{
  "head_dim": 32,
  "vocab_size": 2048,
  "activation": "tanh_gelu"
}
Each number is 200 + 30 x the weight over its row's rms, rounded and kept within 0 to 999. Layers, rows and columns count from 0. The size before them is the row's rms in percent of the matrix's.

# v: layer 4 attention value, 64x64, rms 0.175, rows 45-63, columns 0-63
# o: layer 4 attention output (transposed), 64x64, rms 0.116, rows 45-63, columns 0-63
# up: layer 4 MLP up, 512x64, rms 0.21, rows 0-33, columns 0-63
# down: layer 4 MLP down (transposed), 512x64, rms 0.172, rows 0-32, columns 0-63
v45,075,238,172,199,219,208,232,183,221,208,169,200,176,180,224,199,163,198,223,201,164,245,283,212,183,199,202,184,213,175,284,172,215,164,229,211,164,183,177,250,222,164,215,246,235,214,161,216,206,196,176,209,124,168,198,184,205,245,184,216,207,204,248,221,241
o45,123,175,213,155,156,205,229,152,194,197,205,178,183,161,173,201,146,238,206,214,213,151,170,200,297,209,235,217,183,203,209,204,226,225,176,193,255,211,177,199,201,247,176,193,177,185,147,161,231,221,209,238,265,212,185,222,180,178,215,227,145,209,179,211,211
v46,070,148,208,185,194,165,257,125,210,207,225,286,231,163,177,224,210,260,203,216,195,224,239,213,181,245,218,160,178,221,186,209,238,249,159,228,230,189,211,157,192,191,171,231,152,211,223,216,184,228,203,214,217,161,221,225,217,201,206,203,223,221,167,197,192
o46,093,217,208,192,218,235,155,237,211,150,176,154,203,208,229,181,229,152,244,183,265,217,187,258,179,225,161,221,215,164,152,154,176,218,222,204,149,180,191,204,207,174,213,202,246,193,190,184,257,225,138,219,166,211,238,171,183,221,184,228,208,229,211,226,185
v47,103,200,171,267,187,206,253,205,147,175,193,201,117,184,233,211,191,212,235,204,193,148,207,187,171,273,196,185,199,189,182,188,185,209,157,210,174,210,187,199,210,188,149,155,209,204,234,163,162,163,214,150,219,152,217,253,177,196,197,200,236,172,189,182,230
o47,135,188,229,143,138,180,181,183,227,216,176,182,235,198,126,227,229,211,165,180,216,248,197,248,188,185,199,203,232,167,223,154,155,224,217,197,179,223,181,226,197,227,193,217,222,225,163,226,199,202,206,227,200,194,166,141,189,204,182,167,194,281,200,197,136
v48,072,220,168,229,213,200,261,166,214,223,172,213,242,162,191,240,181,182,183,213,224,272,164,178,174,227,214,218,216,229,263,207,222,179,251,212,298,179,227,176,221,180,210,249,225,227,228,230,211,206,224,191,179,169,206,208,247,202,221,211,206,193,161,203,211
o48,087,213,192,110,239,170,196,232,215,217,207,250,195,206,177,180,219,200,181,222,253,256,236,216,259,174,227,223,184,165,159,218,164,243,194,166,180,210,180,209,208,203,223,186,184,196,131,151,220,161,171,183,233,224,184,192,188,227,202,207,180,257,225,180,194
v49,084,200,252,255,194,212,190,233,214,180,267,137,199,163,234,210,177,171,198,249,179,237,230,211,216,130,199,208,240,220,214,192,205,206,195,151,181,210,257,168,203,184,175,248,136,164,219,190,152,181,200,188,220,168,234,192,231,236,186,194,204,195,185,186,198
o49,136,202,233,213,197,176,248,186,218,198,196,244,230,250,210,185,168,222,234,184,204,233,201,168,177,186,186,197,214,172,162,266,211,188,205,241,262,185,204,212,260,212,258,174,208,258,206,208,225,260,171,188,216,235,263,216,139,180,196,224,192,234,190,208,193
v50,088,196,176,182,203,236,212,173,201,200,195,189,236,209,100,183,192,207,196,242,203,193,273,191,190,224,212,197,200,247,212,215,154,146,143,205,151,230,173,214,200,212,187,296,202,214,167,184,194,216,187,208,185,205,190,156,218,238,190,189,173,220,243,181,218
o50,099,216,202,190,164,226,181,183,171,175,209,190,139,173,219,190,224,152,214,187,189,178,129,188,222,209,190,215,164,187,194,148,250,230,220,159,252,212,189,203,192,235,151,161,215,185,202,165,230,217,264,221,163,167,186,182,234,152,199,228,232,165,152,214,230
v51,076,184,184,243,173,189,257,186,171,178,199,191,196,181,196,206,214,203,137,243,181,242,234,192,227,215,214,218,194,268,219,200,193,211,168,212,279,169,187,161,191,169,175,168,156,207,222,247,168,200,207,199,123,197,212,236,231,184,197,219,269,200,187,219,224
o51,113,198,218,170,207,228,164,220,271,217,180,210,235,200,161,266,229,196,230,185,244,229,181,234,154,224,179,224,230,173,152,190,157,239,245,196,156,209,219,170,234,189,225,241,242,209,192,170,238,199,179,180,234,153,216,209,194,193,202,143,200,238,167,202,209
v52,094,201,177,171,185,178,211,219,170,187,233,158,191,204,208,234,200,185,228,189,187,221,165,204,223,296,206,178,234,179,169,189,236,278,185,207,277,231,192,159,181,160,159,225,196,203,263,212,168,225,206,190,206,151,222,252,222,192,189,181,207,196,207,175,200
o52,118,222,237,185,223,193,179,201,197,202,171,244,180,215,169,234,155,182,175,218,171,225,213,234,195,175,154,206,195,196,145,166,159,219,165,208,201,162,230,201,230,180,241,231,257,219,137,202,239,201,175,154,190,255,221,181,141,220,235,207,225,253,182,169,172
v53,071,206,194,183,197,200,256,147,173,183,194,201,175,214,228,199,191,196,161,247,158,203,173,229,214,144,211,204,201,213,216,154,282,184,216,184,214,200,230,168,202,193,258,209,194,225,151,224,232,200,180,245,167,166,152,190,276,194,174,230,214,229,227,163,192
o53,099,214,148,208,224,242,180,248,203,230,184,229,208,167,122,238,196,236,241,216,226,233,217,156,178,209,167,255,205,197,218,211,177,236,173,183,222,196,195,181,228,167,164,214,235,231,174,199,194,251,212,221,221,172,236,211,196,181,231,145,165,133,194,226,193
v54,089,196,193,194,219,248,191,161,176,225,177,148,147,196,200,199,220,204,185,212,214,188,234,199,177,235,193,195,127,191,138,222,126,165,155,254,166,211,141,183,184,226,182,157,166,190,194,210,220,193,218,129,197,215,215,219,191,204,199,190,188,194,170,215,252
o54,117,201,178,153,122,169,160,177,197,200,167,233,195,219,195,216,227,138,207,127,227,186,158,182,202,223,234,175,258,246,219,165,212,205,213,205,201,216,233,239,123,192,196,216,210,194,235,177,231,152,232,233,203,216,193,176,225,183,178,198,226,221,215,214,190
v55,074,232,234,148,191,220,158,190,195,208,174,210,238,247,225,163,193,189,213,121,174,208,212,176,171,227,194,187,203,246,169,190,143,207,167,188,203,207,175,240,237,176,170,149,253,206,247,169,223,251,218,181,250,184,193,230,142,187,222,208,204,193,186,202,225
o55,085,153,186,274,214,177,154,230,174,238,169,245,150,187,203,173,245,208,171,210,228,138,189,212,205,245,208,150,173,175,183,157,195,189,213,220,227,231,207,210,230,182,213,198,140,141,160,208,197,163,212,173,191,186,167,177,221,214,159,171,230,215,218,205,212
v56,107,190,218,250,123,234,289,209,236,215,189,204,221,220,228,243,207,184,176,199,189,250,239,199,223,148,176,224,175,226,203,196,204,218,218,160,179,168,241,198,204,166,221,208,198,258,208,177,194,166,183,197,123,156,217,170,207,176,205,190,198,212,204,170,184
o56,086,184,251,233,175,231,211,212,207,153,201,197,190,146,199,218,180,196,219,208,256,255,187,175,132,173,179,215,204,166,196,192,189,259,219,226,159,199,196,161,227,205,216,116,196,242,248,173,233,238,204,192,244,197,188,221,189,203,143,194,212,224,193,221,227
v57,344,181,205,236,243,204,190,250,236,210,204,210,213,202,202,215,202,244,177,201,201,256,168,155,187,191,276,151,184,199,203,168,192,199,188,138,201,236,196,186,211,180,236,187,171,161,191,176,216,173,202,213,226,198,136,193,180,167,142,173,203,118,237,230,194
o57,058,222,143,166,244,168,170,201,206,211,204,202,191,221,226,222,172,185,185,210,160,150,214,238,230,171,200,179,208,251,220,249,230,178,198,184,282,236,202,211,168,182,182,237,193,174,196,188,186,101,198,136,164,172,209,186,216,184,200,194,214,209,213,165,211
v58,084,204,201,223,183,220,222,234,206,196,152,193,137,245,299,190,154,206,221,167,211,196,126,216,182,175,213,217,194,214,140,230,192,167,156,188,206,208,228,223,198,188,166,184,145,187,228,220,246,189,187,231,217,174,241,213,220,190,230,216,179,180,190,186,233
o58,114,201,206,158,197,176,184,162,175,216,193,161,254,200,122,207,247,182,223,195,248,202,220,185,222,219,239,180,239,196,213,207,207,196,189,201,212,172,212,197,177,199,225,182,223,222,142,218,117,126,231,159,209,164,198,209,199,203,141,151,212,170,222,190,191
v59,089,190,168,159,194,177,187,190,188,190,177,232,116,243,242,162,242,205,267,170,180,154,204,195,186,234,201,159,184,129,197,202,156,202,148,203,140,223,170,199,187,199,136,179,219,171,227,214,197,208,182,233,209,199,189,191,170,202,193,220,233,197,234,204,199
o59,106,204,214,215,157,234,147,150,205,192,202,139,231,158,205,212,205,213,183,204,171,149,198,246,267,252,198,225,198,208,243,111,214,193,192,216,167,172,189,190,204,192,184,216,183,182,163,230,142,177,237,236,185,168,219,200,200,185,225,209,199,168,178,166,177
v60,093,201,181,196,227,201,279,180,209,199,204,167,246,199,230,182,191,202,168,207,198,221,237,218,194,181,200,221,179,225,230,205,211,185,243,218,254,182,203,173,262,207,275,189,186,203,149,250,264,197,231,273,132,161,204,188,207,188,206,205,229,211,201,206,198
o60,086,221,163,193,172,226,183,189,227,222,156,202,182,148,221,224,186,194,260,214,280,211,180,213,204,233,223,189,189,170,174,210,188,212,238,150,172,209,195,223,182,176,236,191,182,195,205,199,208,198,185,179,281,263,222,198,174,191,201,160,133,139,228,222,191
v61,071,182,235,186,211,242,184,179,197,162,221,245,224,185,158,177,190,220,207,179,243,176,219,146,176,215,225,193,222,167,260,241,223,188,219,224,188,161,247,250,262,232,259,262,246,199,152,198,213,229,198,224,166,205,210,223,221,172,186,189,219,226,212,186,219
o61,105,207,156,196,243,209,201,164,180,259,231,149,194,220,235,175,226,197,201,188,184,213,204,284,217,218,178,200,164,209,224,202,213,182,227,191,170,241,174,190,132,239,204,198,173,179,222,213,204,138,185,183,173,151,167,182,191,241,210,236,144,153,198,205,169
v62,078,199,160,157,192,178,147,199,188,245,173,221,137,175,200,220,205,231,170,181,205,153,143,209,204,176,196,206,197,209,300,205,191,179,207,241,232,148,210,148,217,193,176,196,187,207,244,210,238,210,232,168,254,201,200,224,209,203,159,190,219,228,198,241,217
o62,098,217,200,178,260,201,201,216,213,201,188,231,270,213,198,175,226,198,168,209,192,276,248,243,214,251,222,225,193,188,218,217,202,231,201,134,217,198,204,225,203,158,213,248,199,176,135,170,184,124,181,199,197,160,178,224,215,241,220,195,219,178,188,191,171
v63,080,193,251,218,191,226,205,197,213,175,221,127,148,149,226,222,189,198,228,137,188,184,189,207,216,182,203,194,176,255,166,201,129,176,207,206,172,188,226,188,184,218,169,215,154,197,171,172,159,189,243,114,208,188,226,210,174,223,197,206,200,164,211,157,186
o63,114,200,266,203,131,207,217,170,207,201,209,194,209,284,163,170,167,181,235,178,187,187,202,195,158,202,223,173,256,172,158,193,201,223,137,261,212,174,198,242,170,199,248,222,175,233,245,216,177,195,164,241,196,215,223,212,177,175,189,205,197,222,194,224,216
up0,123,182,152,173,228,145,198,259,204,255,217,186,231,172,194,169,169,190,191,222,140,179,165,215,176,189,225,163,217,176,205,190,229,197,158,181,248,237,191,143,177,166,236,202,167,139,215,165,183,175,201,166,205,184,179,229,171,159,198,142,225,181,198,212,204
down0,143,219,164,235,205,185,204,199,246,210,199,195,122,244,199,205,191,164,161,219,143,231,212,186,171,222,183,255,195,208,203,185,199,210,190,161,255,168,129,170,224,219,197,236,141,186,219,182,174,206,195,167,210,191,217,243,198,250,172,205,245,183,154,192,171
up1,098,155,246,182,176,207,206,250,224,216,164,186,190,150,238,205,181,226,171,176,204,198,211,144,183,211,266,162,201,186,149,142,206,214,178,192,231,209,263,185,190,195,227,165,184,142,206,169,241,205,172,244,191,238,167,192,185,186,142,202,198,183,235,182,190
down1,105,234,233,191,178,220,215,239,214,240,191,160,210,157,291,242,157,207,182,201,188,174,214,131,143,175,225,188,231,193,176,203,218,215,211,199,232,168,271,192,152,192,223,211,199,174,205,181,213,209,190,209,162,216,155,187,211,158,172,172,209,183,189,171,241
up2,084,182,258,195,195,235,225,186,240,242,176,151,206,216,148,224,168,190,172,184,195,166,178,178,173,269,183,194,176,235,218,195,210,262,236,205,180,198,210,188,250,130,199,179,176,220,240,223,179,173,146,184,232,193,154,214,164,223,168,167,210,178,217,214,184
down2,064,201,224,226,276,180,127,187,157,202,194,267,178,193,171,198,205,216,180,180,218,191,181,239,185,226,212,233,234,131,195,204,256,146,219,192,190,202,204,230,183,224,183,210,193,165,197,180,207,189,232,192,245,247,235,189,209,179,232,159,212,235,226,200,253
up3,097,188,175,150,218,175,194,165,224,186,229,191,216,206,192,180,201,194,191,203,118,257,171,182,215,186,213,178,196,257,213,171,133,168,187,212,187,201,246,175,221,208,265,204,215,230,237,241,261,236,214,192,202,230,198,209,185,142,152,170,230,193,211,236,204
down3,092,210,226,233,189,182,207,196,186,209,197,221,225,147,228,205,199,203,140,180,153,161,219,249,167,189,220,249,221,181,214,180,239,213,202,140,170,192,241,204,169,191,189,231,169,190,200,197,189,243,141,207,163,252,169,173,193,232,242,236,173,207,183,218,279
up4,100,197,197,152,198,162,165,251,260,220,180,143,167,178,254,220,193,183,141,188,201,231,149,194,163,216,210,204,169,218,151,160,222,206,184,185,213,194,208,214,179,159,216,217,166,205,226,199,270,177,202,193,202,189,146,192,166,195,190,187,220,172,153,143,190
down4,135,229,121,148,212,152,230,235,212,196,196,153,196,181,201,203,245,228,193,207,201,164,166,180,204,218,225,167,161,220,170,156,200,179,189,230,182,240,221,247,186,146,215,214,160,177,243,176,207,145,166,169,207,197,169,172,201,196,189,196,172,190,162,136,220
up5,109,158,238,192,212,209,195,182,230,221,158,158,195,176,185,202,168,223,152,181,211,240,232,189,184,199,217,200,172,262,227,165,164,147,213,182,225,234,147,202,135,172,233,188,159,172,228,167,174,193,162,204,210,228,132,166,214,207,215,182,183,169,220,187,148
down5,102,161,252,194,177,189,217,173,194,161,232,197,199,196,266,231,211,160,194,255,159,156,217,189,220,159,177,209,203,184,180,248,179,233,187,231,224,222,159,192,178,159,191,284,153,212,235,212,189,211,201,185,194,198,240,183,231,244,225,237,156,197,196,224,172
up6,107,149,174,195,206,163,216,206,225,191,215,161,162,211,147,200,224,214,222,160,142,197,220,193,184,273,234,182,188,240,171,213,228,240,189,173,269,232,227,247,188,143,178,191,157,163,187,261,170,196,202,208,187,158,197,184,181,154,204,209,207,201,208,204,182
down6,099,195,201,248,155,211,189,222,207,179,226,193,143,198,210,297,211,203,161,199,195,225,227,172,190,158,207,227,252,209,197,206,205,175,217,178,166,197,134,203,192,220,229,213,181,152,219,180,233,234,153,141,200,226,153,232,172,194,208,179,217,185,206,138,200
up7,094,133,219,174,193,238,204,201,213,237,197,217,175,212,175,233,218,209,186,154,214,205,183,173,212,186,227,150,216,199,146,185,227,206,186,180,192,210,209,192,184,168,220,186,190,196,215,182,201,186,229,253,215,199,132,199,207,126,120,184,246,117,204,231,214
down7,103,140,249,186,185,272,237,202,191,238,208,211,243,211,227,238,171,177,161,161,246,221,167,172,188,207,249,192,193,181,163,226,224,226,196,177,231,198,204,232,229,194,172,165,187,231,263,199,176,210,261,227,183,246,176,217,231,150,192,187,186,204,225,202,206
up8,102,157,221,233,199,114,176,243,197,227,189,171,183,198,185,151,194,243,186,184,167,167,187,170,202,224,205,205,216,239,216,157,184,202,192,176,224,186,212,212,140,178,207,155,187,213,207,255,239,227,175,249,161,230,147,183,187,191,153,165,177,223,243,172,189
down8,103,230,194,189,224,211,258,175,193,228,125,192,200,220,170,214,201,217,251,182,167,144,177,165,232,195,156,173,205,240,210,211,171,228,202,234,194,155,230,187,234,197,176,161,161,199,193,232,239,239,257,207,208,169,210,206,169,201,165,193,270,225,216,170,173
up9,086,149,218,223,208,191,181,236,214,181,218,227,233,184,172,144,202,158,168,207,192,190,229,190,171,137,256,176,227,203,215,203,217,197,241,185,211,230,147,206,222,144,246,172,183,188,159,150,199,201,172,254,189,165,209,217,236,155,166,193,227,213,259,220,203
down9,073,208,161,158,245,181,180,179,202,200,202,144,149,181,234,199,155,226,198,272,200,194,193,252,249,184,147,186,195,218,190,173,196,189,190,178,191,177,165,192,169,210,202,219,242,225,231,256,188,231,217,173,212,172,168,204,227,240,245,182,170,156,163,246,214
up10,100,173,150,143,182,136,184,205,258,228,175,156,230,182,189,237,181,217,215,232,156,258,212,201,196,236,211,171,194,213,183,154,200,235,183,137,173,192,185,258,210,143,192,228,186,192,189,199,194,207,178,231,219,225,186,179,208,212,192,188,263,188,246,217,188
down10,098,214,173,138,233,174,184,202,182,233,166,199,200,181,199,120,173,182,188,194,225,161,171,206,212,233,210,178,161,234,235,149,239,204,202,193,209,197,194,264,238,164,208,204,199,203,204,189,157,277,177,225,231,208,228,197,199,227,188,219,199,169,204,278,167
up11,095,178,156,206,219,221,143,236,256,183,207,224,151,218,216,213,151,199,221,162,171,164,164,177,196,185,198,197,204,209,161,187,249,194,163,144,166,220,209,174,184,170,182,243,181,140,161,197,251,170,218,191,208,175,203,212,146,196,200,200,216,194,184,142,151
down11,087,210,196,169,215,192,253,150,190,164,233,204,208,200,104,207,196,195,239,212,232,221,238,213,176,198,134,180,216,228,227,202,214,138,249,234,221,216,219,185,226,219,142,188,224,201,155,221,241,193,215,170,154,192,243,218,189,239,224,196,196,212,214,218,174
up12,085,196,227,225,301,237,162,203,173,215,218,180,202,212,205,192,191,254,212,190,190,162,173,195,161,230,227,141,159,230,220,192,284,170,210,209,207,219,197,233,184,201,211,172,235,185,234,217,210,210,247,153,210,210,189,223,172,204,160,194,214,152,223,208,235
down12,088,213,216,143,95,179,205,200,213,210,130,198,180,175,218,161,208,177,211,192,218,213,220,179,244,214,150,193,184,179,198,158,168,247,247,190,191,196,156,222,173,218,177,207,195,165,186,189,233,167,167,264,196,205,212,190,210,206,225,232,158,234,217,172,181
up13,087,220,200,190,166,209,202,151,189,241,224,220,248,130,207,146,185,233,180,194,190,223,225,142,217,139,227,175,222,239,218,207,202,201,205,217,209,188,207,210,130,167,228,231,210,162,204,160,199,195,147,174,211,195,166,206,172,190,123,191,192,156,196,234,201
down13,086,221,258,196,173,196,153,171,196,166,233,229,192,204,167,169,261,184,254,194,252,178,231,229,206,228,202,189,211,152,140,213,160,204,220,216,179,209,219,234,179,177,232,153,224,239,203,206,227,126,228,200,206,172,199,224,199,169,214,194,183,153,232,238,219
up14,099,240,187,141,241,184,166,189,199,224,173,213,214,183,168,208,222,213,194,191,177,238,154,211,174,223,217,195,212,152,191,163,218,222,155,152,170,206,223,192,177,167,193,179,190,186,172,249,274,211,200,241,248,211,142,188,142,183,148,189,251,193,207,171,222
down14,091,159,224,223,191,217,153,196,187,196,152,211,188,208,232,201,159,214,200,180,220,199,170,186,257,209,139,251,150,267,194,216,202,201,172,231,149,158,145,173,182,179,213,242,190,193,239,177,175,208,199,235,194,201,188,226,240,249,227,175,186,237,171,250,188
up15,110,209,169,216,168,218,180,241,203,181,227,201,153,139,194,245,166,219,183,143,148,263,269,157,210,205,208,194,161,227,182,194,199,165,213,179,224,201,245,224,165,149,194,170,198,199,157,218,214,175,213,183,225,221,157,168,169,156,188,162,204,200,219,184,186
down15,110,208,172,148,214,248,258,218,175,207,203,206,176,174,209,217,214,194,177,179,189,185,182,221,191,200,189,184,166,182,234,169,219,192,217,158,202,181,183,210,234,191,193,156,229,195,194,264,230,251,266,226,193,268,200,196,167,178,210,227,127,268,241,214,211
up16,088,160,153,166,179,158,241,186,223,252,243,176,172,157,271,217,196,202,229,178,213,203,196,161,199,206,218,193,168,211,179,210,226,254,173,185,217,217,194,181,218,133,207,266,243,178,211,158,203,207,150,154,153,176,209,196,218,196,203,192,236,206,167,189,184
down16,082,211,212,190,194,212,167,237,166,125,166,241,194,235,219,172,239,199,159,221,214,172,216,239,226,204,256,145,208,219,235,164,177,186,182,196,198,199,171,203,197,242,191,157,155,210,224,232,205,139,271,245,185,206,185,206,212,177,231,164,163,220,193,168,200
up17,092,202,159,143,232,170,246,167,180,158,182,215,235,229,240,254,183,272,154,203,177,210,158,177,128,195,206,192,168,226,200,186,237,195,204,185,213,197,231,180,233,199,213,177,169,165,215,163,218,231,166,237,198,201,199,155,197,173,154,190,210,217,160,232,192
down17,092,144,188,167,200,184,230,243,219,225,231,223,197,221,193,156,207,189,214,213,194,236,199,260,190,149,203,213,192,194,226,189,209,167,174,185,215,140,243,239,149,184,160,227,255,201,233,248,193,224,237,202,243,203,213,176,248,246,216,251,214,236,198,189,240
up18,091,165,210,119,216,211,190,185,245,237,197,254,224,191,189,247,198,218,175,199,170,227,184,187,140,192,196,165,187,180,206,217,195,197,221,227,202,236,188,168,244,185,184,210,185,148,239,212,225,228,187,223,215,288,182,182,129,172,158,191,196,236,221,204,212
down18,078,266,170,194,224,191,170,193,230,186,219,194,199,256,195,190,180,259,174,203,225,206,289,237,192,144,247,175,218,269,200,158,165,187,163,173,225,175,196,224,215,220,214,199,196,198,192,221,244,214,168,164,195,193,170,205,172,255,209,189,219,197,222,176,233
up19,112,179,195,213,218,196,131,223,217,203,191,190,182,236,177,272,211,214,190,175,187,167,183,192,230,242,212,159,199,145,192,213,199,216,191,147,205,235,210,233,210,206,200,205,134,138,181,166,184,136,173,209,228,178,185,201,186,189,185,183,242,170,285,204,211
down19,118,215,177,176,197,200,264,233,206,240,145,186,204,236,199,227,234,231,226,178,214,236,174,170,228,189,191,223,205,199,208,218,218,221,207,190,226,156,209,213,124,168,212,212,198,194,195,182,251,292,174,224,170,223,210,212,257,218,203,198,165,229,230,163,252
up20,094,178,182,222,210,213,187,200,219,204,194,253,199,217,227,167,155,225,160,163,235,267,177,169,185,195,224,202,189,153,189,169,243,242,188,179,200,196,194,183,187,156,226,233,139,190,196,201,193,196,171,213,223,286,198,227,188,156,202,190,282,167,180,179,177
down20,090,205,210,218,232,192,159,178,226,156,214,218,223,254,159,157,166,215,176,169,223,197,257,266,173,218,227,148,223,179,186,191,186,196,187,167,154,200,183,223,189,205,208,195,243,247,240,179,248,171,193,202,142,239,202,178,160,211,214,207,224,224,232,246,237
up21,084,210,172,186,227,166,204,185,223,194,164,227,190,222,192,251,225,184,153,157,147,272,217,213,166,188,181,190,154,209,179,184,211,210,226,117,201,162,208,234,232,208,247,201,206,143,188,214,263,243,187,175,202,200,193,167,202,213,214,191,263,179,220,216,196
down21,077,181,172,238,163,249,203,227,209,213,185,164,158,164,175,193,211,268,219,254,235,140,179,146,218,216,209,232,237,184,203,220,162,194,217,206,191,216,196,170,139,249,153,157,175,213,186,177,169,231,195,191,212,184,213,220,172,236,183,195,157,244,229,180,205
up22,105,211,178,218,195,155,167,255,230,248,225,157,216,166,208,134,117,198,202,149,209,166,177,158,177,185,247,189,182,195,199,198,209,197,214,171,211,164,180,242,135,201,193,203,172,195,198,188,209,223,191,152,219,211,161,202,205,197,179,158,198,156,207,153,235
down22,111,169,227,244,209,181,225,187,232,250,188,227,226,179,220,163,210,194,219,171,268,228,238,182,209,221,236,199,242,225,224,192,193,189,188,181,249,206,247,259,169,215,185,231,209,174,172,172,172,232,207,218,180,221,207,197,280,181,238,168,255,168,160,195,173
up23,106,164,178,200,198,152,198,201,178,221,238,210,196,209,214,245,149,179,152,169,135,222,193,177,152,216,233,141,196,165,174,206,240,198,239,153,172,209,224,194,155,188,231,187,136,205,197,200,216,159,179,182,242,161,166,198,197,192,165,146,191,179,161,191,214
down23,101,161,238,229,140,219,233,195,178,222,203,217,207,184,173,213,210,185,203,167,191,226,227,223,162,153,167,239,230,171,187,200,215,160,190,200,190,247,262,173,189,193,187,200,151,237,195,235,178,220,132,208,160,199,172,201,259,246,163,220,187,225,251,160,190
up24,113,177,227,198,224,204,175,279,163,184,174,124,218,143,185,237,171,228,183,158,174,229,190,154,208,241,210,193,119,190,172,156,186,197,153,208,208,200,203,204,157,182,244,189,218,174,194,189,184,147,182,202,191,226,193,163,220,185,190,191,219,190,239,181,214
down24,104,229,167,207,205,249,239,221,192,245,234,220,221,199,280,196,187,169,170,214,215,227,174,192,171,141,173,232,235,190,177,254,201,147,224,202,196,188,226,214,204,210,178,182,195,206,215,232,146,191,162,208,162,227,202,184,205,242,232,157,157,258,165,204,162
up25,078,171,220,225,147,225,192,206,183,190,238,192,239,128,165,265,149,180,216,214,197,238,150,203,263,219,168,219,219,175,186,141,205,246,190,195,203,242,211,208,182,196,177,214,177,203,282,192,227,190,222,207,223,227,210,201,200,199,170,179,206,178,255,191,196
down25,085,242,171,158,255,153,236,181,207,180,206,189,160,261,152,148,260,224,218,186,200,162,260,183,181,201,214,203,179,185,207,215,183,184,209,187,176,185,210,179,216,220,187,204,216,175,86,243,199,220,178,231,242,207,192,193,202,210,200,196,212,228,203,187,198
up26,108,157,234,164,243,193,217,207,188,234,180,174,255,188,222,226,205,195,174,182,144,215,221,132,170,201,176,208,192,247,210,150,216,231,168,170,193,174,173,175,172,219,166,191,168,179,230,190,266,234,183,227,146,212,172,158,155,196,151,215,227,205,181,202,179
down26,108,211,169,197,211,213,212,205,162,192,197,196,207,198,181,148,222,228,214,234,222,148,200,204,155,148,232,225,188,188,208,109,195,199,166,199,213,190,162,160,105,170,253,162,244,174,184,168,221,230,194,222,211,211,230,220,244,192,184,209,218,197,230,168,203
up27,107,179,220,167,188,231,213,253,205,239,171,182,188,212,241,186,196,216,153,203,176,204,191,171,205,173,263,180,196,212,242,183,166,200,157,179,202,221,182,240,177,153,216,156,195,136,239,194,227,192,192,239,157,206,208,158,208,167,137,189,205,157,270,225,218
down27,139,160,184,206,243,219,249,235,176,247,184,214,174,176,223,184,216,223,216,185,176,169,185,139,206,208,258,133,201,182,217,195,209,219,184,198,207,207,207,217,179,206,241,212,194,107,229,169,197,177,179,204,148,218,211,170,218,152,154,209,254,162,188,174,216
up28,099,125,164,237,192,201,198,249,182,191,215,208,217,182,187,231,199,201,140,209,160,156,228,162,197,155,208,210,200,198,178,173,223,227,237,199,208,166,174,193,157,175,217,210,176,203,181,234,183,155,178,234,209,201,116,223,237,162,165,180,260,158,205,194,217
down28,098,199,202,220,209,222,186,231,216,214,205,285,192,214,190,183,203,233,172,218,183,239,213,203,213,226,215,186,144,249,234,207,187,198,235,234,204,235,222,193,165,186,214,198,214,167,192,190,214,137,174,244,155,193,152,170,174,209,222,271,167,267,213,238,242
up29,099,192,179,190,185,212,173,153,212,220,221,179,148,213,153,196,157,245,227,178,164,162,159,185,203,194,210,173,208,193,150,162,200,248,183,213,177,183,184,252,129,180,187,169,163,196,217,241,220,219,182,209,248,189,170,197,170,126,229,207,235,186,248,190,190
down29,087,178,224,195,232,194,240,201,232,220,152,216,224,231,235,219,214,270,177,159,212,171,178,217,217,222,198,144,207,249,201,177,167,206,184,186,248,208,212,152,236,191,225,265,225,184,174,202,234,181,184,184,196,207,218,165,225,194,186,130,189,199,261,194,140
up30,106,162,186,205,206,226,194,184,211,280,212,193,166,192,234,212,191,218,182,156,160,220,144,174,185,259,242,205,224,209,224,234,245,272,180,177,207,208,219,175,212,229,260,234,207,224,223,199,184,240,170,220,195,162,192,180,203,159,199,208,272,207,216,231,202
down30,093,242,257,236,235,168,205,235,219,181,196,185,224,214,142,212,241,202,230,197,204,196,233,152,242,188,207,204,164,156,210,235,150,180,176,244,183,235,198,195,205,177,213,183,186,208,169,221,231,96,210,184,187,232,227,184,212,215,178,182,172,230,193,147,176
up31,092,154,221,108,190,224,218,251,193,191,172,206,243,188,206,248,201,224,170,164,224,240,207,165,203,239,249,206,173,198,209,193,149,208,212,183,198,263,228,258,180,187,194,191,197,202,193,192,274,172,208,201,222,210,203,167,178,163,212,164,173,173,204,156,197
down31,074,248,199,205,175,119,181,176,220,222,238,190,199,205,236,180,216,194,240,232,185,232,207,199,194,146,155,162,202,195,202,194,221,204,179,162,148,182,191,152,201,222,223,217,176,153,262,217,139,215,211,191,218,176,212,194,200,230,208,222,153,156,249,218,251
up32,110,206,162,223,231,227,177,180,227,169,223,179,206,179,224,211,165,234,197,203,186,201,191,161,154,242,188,181,244,248,185,186,183,185,134,159,233,210,217,261,186,177,215,219,209,184,233,225,199,121,185,179,151,226,199,167,166,205,203,203,202,136,242,167,240
down32,098,191,145,188,184,247,230,172,179,217,260,154,207,200,146,219,181,203,140,245,238,189,247,189,167,255,156,243,223,169,203,177,218,191,204,251,179,193,203,204,235,155,188,219,235,195,173,182,177,155,233,186,188,223,176,250,219,210,223,175,177,169,191,193,213
up33,099,171,238,160,201,203,202,203,264,223,199,171,166,229,246,180,189,173,204,135,163,169,165,183,228,221,196,197,172,224,218,213,164,183,207,180,263,218,182,165,209,193,212,199,195,153,246,163,211,248,194,213,155,225,177,169,186,104,206,184,236,204,203,207,185